{
  "d_model": 448,
  "activation": "geglu",
  "norm_place": "peri",
  "extras": ["capped logits"],
  "init_std_up": 0.0184,
  "lr_mult_o": 1.5,
  "doc_mask": true,
  "train_tokens": 363200000,
  "dataset": "wikipedia_en"
}
Each number is 128 + 32 x the weight over the matrix's rms, rounded and kept within 0 to 255. Layers, rows and columns count from 0. Numbers have three digits each.

# o: layer 5 attention output (transposed), 448x448, rms 0.0557, rows 302-319, columns 392-447
# v: layer 5 attention value, 448x448, rms 0.0418, rows 303-319, columns 392-447
# q: layer 5 attention query, 448x448, rms 0.0387, rows 320-324, columns 392-447
# k: layer 5 attention key, 448x448, rms 0.0398, rows 320-324, columns 392-447
o302:148141147138144041141162092149120135160114144140150142129118167131112102170175152120158103163098145140138130041146168111042121108133200168094174135138111040098102121125
v303:136122138087120115115088117161146188137127099073163133152169119120110099149081182067093151103087164133048199044129224124141109176153119091108172106096113109113130148145
o303:078105118120136072164111134114124182102161138155106118120129189161172204148070141169191108114136116126169080124060086121099148085116153157168122109156119171145130149155
v304:138158128184149165076149127070135107175227069192128074096138113104137194105088159167168087104168131110111123088097115097130149111108137175084112103140188185166080095161
o304:135142135102136142141121163129139195123095165125088177128155129151143173155178168106103135144142128149147103173122117130114134173151153042075170145094132136151051156135
v305:195149067135120148145122106189154121075103161178133127122143104169183108171125155078118144149110106143127171107125167110152135116140138136135128162184121137091141160109
o305:135153161101129110121142109073138110113111108093145083192120139134071155094130147094141148113183144105130119153153096134154187154107193184111107062118111106094168180240
v306:132149164104153153131123129117148162076115100156119123098148098114176118145126154045145134118124114097197143131159148110145122109096161108103159134103155144138131174148
o306:141133168114094100117128142175133129134087087082131104071174123151087111150085138162137173124157136190177134103119091136164128162124148076087109052108133160153117067111
v307:110180116147123057088158188118133094098146105145166087153185160173157139186118194158120197151070127082127069141121151143154066190121069165115109113107144163139124099096
o307:146102163130242127135177144118142154123120146138091082130113130152093121119075138166120116145207106116115120150107131137123158104128161117090137154099092104087135117105
v308:081114145096109144119093140135119082129155104157111175116085135150138053188133117146116137157171038132166176130095091098087128044212096098098135122103140109170143143181
o308:123101130108135108161132104076141154100123086159140175061208117089098115108113117137191117058062172116119136094120146090144083224086143108158104093074189133171151122080
v309:121158142172141111051120110090162089118038124163140118161136148136156104119147177151153135104151153124123102127203110101096162117108181201150141075143134094077147111128
o309:134151101131115096108134141110135179081194124119126104127108131081119108063136117121055134207145141128184143128109134143086139152081113169129153158120113096172112163085
v310:110102120127203100170156094120130145127136128141140143143175153134108097129101061151114100162122144172130107147185073092102109121123080113120110097140116105248104120194
o310:178113081109088146168094092127126136163132167109083139138102149161069130087191156129169111095175104169125141127139146114203116125088108067092170156117068159131150087109
v311:110152175086145134064177147065147116126236167157134077106097121134120118169118127173105120177140122107157129124117106167149165089128139085103122171088127105105126170166
o311:151112151201138090153109088088093173133081150148120087183101106116114108161142123127142137153180117125151118107111126125138117087174036114148169086167095172052068045062
v312:125120133116108090122129106131113145143153146159140133123137126166185158143105098147182137141088107155169138202130062132146107092131121097116145155162125138091118177170
o312:133141127118105138147146122124152109167103093118128135139120196169063083076181094122119094129071172148099090160052201101111170114143093034112163114071203112130097095144
v313:143075111098135170146164106123096071138147084163118203211138181139169143143137093138150163089107111118170144072139122117125140150159116130100202141083183155171143099120
o313:142163122110129082152143165127111119182099160191120103166105111091149156125141087115128088099070090147080103175082236114104079127146073147140152121122085114098073147142
v314:094142184160069174183128128114128110145072168168106102076100062090076170181184108125132102095134090124180183122116127176135099143176124118144139106140157125105079126118
o314:129151204151105156129149147165141131150162142151186121107117168123150113124095088132101111083105192065136148089090117090137204141138123114085164053114106163093120120117
v315:138129101140119189161083145140152149067151082125173094161095068100102143215185089141173110093152154113197143141130092133105136217116168182156164103115175137162092086067
o315:183155143140129106085183149166158071147129135143131115157141149116176144141172196143113113135067116113068123108120203169095123124101110111139132113133096136118129149186
v316:153170131096203107139069124195169163094114078110117122171119125097096086178131108143110045152099159116098158066152162115133119143100171117124126116091145092142142093133
o316:087074073109043114159163083143163124134140095164136154083129118146104172097155167145150206148154148124124208099116111174133113103179121135143136046205080146121077109108
v317:150139159179167174161112107156150151084072102105089206131083104123063110125134100113101164141104142084116150165178094167136174143121096115117130111145074101152138157090
o317:117053153092161136142122131137129103170165153140095104109160130127169152080096162184181130173078149128130110133131096152152112122126129135157189136090186143113120135149
v318:149151178188114100137165151085131169082134141177120117122125139109132120108124161100126170102152125113126096106184141054113137121138133170123136176132104061083072117090
o318:135141128124119139141125160121122160119100133098123156119137115159161099116122096119134097158161154081134104126111106154073132144058022105120138095143165112098118082201
v319:174197109127121139076130134133107126167133124147147192074100121148136101169122160129119093125193096096121156106132155139137107088135113138122114100100157135064152131147
o319:099141184131177122156087155117155159092126121141146092089111147088144083102111161087139126162112165124151068110186093149066163123112151143165133136089157148176106168112
q320:086109157121179214076144084147119149125116122163133179119127113163145118156138142108140148148090216118075135150090133108127066162133123129113167128121078092165054131117
k320:084125112175109138111090142089172159138095109123122091151153155135127120127141090148117163126141095095132091146161119118150154132119138136069065097146156142095136159101
q321:113163097131086140154156144095148076087116122116137094117121107106171120126121162121110174118145101137104093084125116073126132135157123173176168175141103137093107145136
k321:183112128128154129145140114145156152171061077150145151098107205120135122110141145104113087139116131128169147107183127115085128124154104120128123089142146173153144050137
q322:068118139099148106177147155176116123088112115118118133104069169153184133087056134103112082139109076140153158118133136117116115121136128081105117101144088081122179111128
k322:107159109165097122092088131086062128090130179104106104171151160130071122170109101174150124142091130116071078076100126135099090148243067127123144167130157132118095139157
q323:161170134167125152123130133152162149090128142116092076092148133145104121111085164161056128146152082149104127139144125126115188141137144114145153159169130134129144129121
k323:145131094155082143162157135151124110149109106110093105127121129135080159169150129129120151111119164140093183119116085098096154119132144163144052133143149116109136094087
q324:149218171124109098182153199142118126093122175128089138177077066077134129148143132160106138172177073161130145148125125135162211079084071156116101191125178098138176113090
k324:114165124085111095152139132131078101160171087098139143074104132162139147076083069140089173131101115190106117065088115196123179157164135079127074143118126144174160098115